config = dict(
    num_hidden_layers=17,
    hidden_size=384,
    num_attention_heads=12,
    num_key_value_heads=12,
    head_dim=32,
    intermediate_size=512,
    vocab_size=32000,
    hidden_act='geglu',
    norm='rmsnorm',
    norm_place='peri',
    norm_eps=1e-05,
    positions='rope',
    rope_theta=7360.0,
    rope_fraction=1.0,
    qk_norm=False,
    attn_scale=0.177,
    bias='none',
    tie_word_embeddings=True,
    parallel_block=False,
    extras=['capped logits'],
    init='normal',
    init_std_qkv=0.0405,
    init_std_o=0.00695,
    init_std_up=0.0405,
    init_std_down=0.00695,
    optimizer='soap_variant',
    learning_rate=0.00234,
    beta1=0.95,
    beta2=0.99,
    weight_decay=0.14,
    lr_head=0.00798,
    max_grad_norm=1.0,
    warmup_steps=200,
    schedule='cos',
    final_lr_fraction=0.1,
    batch_tokens=[65536, 131072, 262144, 524288],
    max_seq_len=1024,
    doc_mask=True,
    train_tokens=498600000,
    max_steps=2107,
    dataset='wikipedia_en',
)
Each number is 128 + 32 x the weight over its row's rms, rounded and kept within 0 to 255. Layers, rows and columns count from 0. The size above them is the row's rms in percent of the matrix's.

# layer 14 attention query, 384x384, rms 0.0695, rows 74-80, columns 192-287
size [ 83  89  85  91  94  88  87]
[[133  85 149 120 153 181 174 147  91 104 128 108 148 107  82  93 160 107 139 104 159  62 224  87 103 123 153 135 143  98 133 137 132 155 105  62  94 140 130 160 120 162 107 145 126 155  82 122 145 162 203 137 107 197  62 148 179 138  71  94  73  96 145 137  93 154  70 149 108 119 123  97 164 103 145 168 143 154  85 167  83 150 125 153 169 111 145 120  91 123 108 101 150 117 159 120]
 [160  94 128 121 102 100 126 125  94 133 193 132  91 118  99  93 167  92 168 130 148 141 102 102 169 111 127 147 113  82 134  80  96 172 179 101 132 116 147 159 163  44 138 183  70 116 113 184 157 170 123 153 110 145  95 108 158 120 137 118 148 145 121 171 145 138 126 147 149 111 124  95 166 127 139 105  90 159  97  99 116 136 179  85 194 130 143 159  71 102 168 176 139 133 119  90]
 [101 146 116 145 110  72  55 158 128 149 159 121 100 157 160 148 169 121  97 172  71 131  74 133 140 123 126 139 148 120  88 137 174 104 121 170 136 127 149  73 114 125  73  83 118 185 167 125 132 121 105 139 155  80 156 140  90 131 171  92 157 136 120 116 153 146 181 143 155 182 193 164 124 160 119 145 208 122 129 119 141 140 138 155  95 151 100 115 133  70 112 159 101 119 113 183]
 [ 69 160 112 149  83 122  84  72 186 143 115 136 162 127 110 138 146 127 117 116 155 216 135 176 140 137 125 132 117 148 197  83 100 116  90 151  78 147 123 119 102 128 175  98 133  98 184 101 156  98 141 154 117 111 162 182 181 123 104 103 146 119 146  83  70 115 165  87 156  96 129 119 135 178 134 174 145  78 110 148 194 130 113 138  79 136 144 148 145 154 189 129 155 104 107 172]
 [ 90  64 167 141 175 160 138 117 144 158 132 126 112  99 149 173 141 114 139 131 104 110  94 164 132 140  91 148 158 153 148 125 134 122 190 135 152  94 154 136 143  89  53 117 115 170 128 131 100 200 153 165 150 106  67 145 107  68  93  83 157 130  60 135 132 220 238 166 105  92 148 111  91 126  70  90 113 154 138 110 186  96 101 131 140 112 109 124 166 101  98  99  54 169 166 104]
 [103 169 109 127 170 129  74 156 156 155  69 166 111 155 122 114  91 120  67 174 127  69  59 101 141 110 109 194  80 136 120 122 154  75 109 119  50 120 152  95 128  84 142  58 152 179 226 138  92  83 101  93 114 104 177 218  73  89  83  78  87 134 125  93 156 113 103  46 163 177 115 144 122 118 124 139 186 126 161 130 100 140 128 162 128 158  91 109 143 125 139 133 115 120  91 156]
 [158  95  98 132 146 105 190 145 111 148 160 161 143 124 134  69 158 159 247 145  93 194 213 201 201 182 158  87 160 112 111 142  98 149  95 108 152 127 135 131 131 145  97 168 122 116 102 108  89 123 120 109 146 158 109  95 134 167 161  88 125 105 183 189 146 176 120 141 146  87  84 130 125 132 144 145  64 107 108 143 156 118 122 142 124  99 122 136 153  83  61  96 103  89 133  88]]
# layer 14 attention key, 384x384, rms 0.0671, rows 74-80, columns 192-287
size [ 90  74  98  75 106  84  94]
[[155 177 150 135 127 193 185 137 190 134 178 111 156 114 154 101 161  99  83 133 112  98 106  88 121  98 145 103 107 139 131 108  83 140 144  80 123 175 115  87  89 123 121 138 133 135 126 183 101 135 122  89  72 126 211 139  92 102 113 144 120 141  80 165 166 129 138 104 140 188 111 108 138 149 134 131 130 163 112 180 147 101 120 142  77 162 169 138 164 148 141 108 174 111 137  58]
 [ 81 116 115  99 137  70 112 150 182 143 181  99 111 147 122 180 158 128  98 103 107 148 121  63 109 150 123 108 100 126  68  68  93 170 136 115 131 156 150 114 101  87  70 172 167 210 150 162 147 107 142  97 105 112 129 138 170 114 114  98 136 157 119 122 131 113  67 116  95 176 111  98  98 157  79 164 132 129 139 124 125 129 117 138 153 195  81 143 153 167 133 106 158  60  76 141]
 [128  93 178 207 142 108 131 143  78 123 139 183 150 107 115 182 158 137 158  63 202 143 113 192 140  96 171 142 147  88 104 119 149 118 152 153 169 126 113 122 125  97 102 105 146 147 139 135 131 100 164 158 169  90 112 125 193 176 163 122 136 107 145  88 119 146 134 164 160  54 145 107 123 118 139 110 109 123 162  85 172 120 104 158 136  77 174 133 107 148 144 155 111 129 152 135]
 [121 125 158  87 141  92 186 140  59  97 142 142 144 129 179 107  86  81 197  77 158  94 119 116  83 148 145 139 115  90 106 159 149  75 126 121  76 145 114 144 147 172 101  48 132  80 118 140 141 157 104 116 112 131 170 125  98 133 171 168 116  84 149  26  37 173 122 196 140  83 162 106 166 145 146 138  73 107 109 111 125 185 121 132 134 135 105  91 166 190 190 177 131 143 162 119]
 [117 106 118 102 130 158 136 136 113 109 157 121 103 117 130 160 100 145  73  99 175 116 110  86  97 157  92 182 117 128 136  76 127 107 107 122 123  91 159 118 138 111 164 121 113 169 105 147 100 149  84 102 141 144  96 102  95 143 110 121 152  72 163 142 156  82 241  98 123 163  98  80 139 131 144 118 199 129 111  89 155 106 105 140 113 148 131 138  80 154 112  69 167 149 111 117]
 [136 127 136 183 155 173 144 171 164  60 138 116 133 125  73  93 147 113 135 108 136 109 124 215 160  93 184 106 128  67 147 108  91 125 120 137 119 140 149 112 150 116 146  86  86  72 112 123 114 177  85 137 153  95  86 155 155 167 173 130 112 151 132 144  77 103 120 109 173 119 163 131 147 102 113 114 152 131 111 185 120 105 196 187 112 140 211 105 151 181 144 131 133 135 185 186]
 [161 117 122  86 167 126  86  94 173 111 134 125 117 142 118  69 140 135  83 186 100  82 113  71 133 199  94  96 112 100  60 135 116 193 156  96 120 189 116 100 101 141 106 128 163 202 145 191 149 142 136 110 150 108 145  95  83 111 101 169 125 113  75 121 161 136 133  86 119 168  90 104  98 182 150 178 162 128 168 140 109  90 125  87 110 187 109 152 148  83 136  85 174  55 139 112]]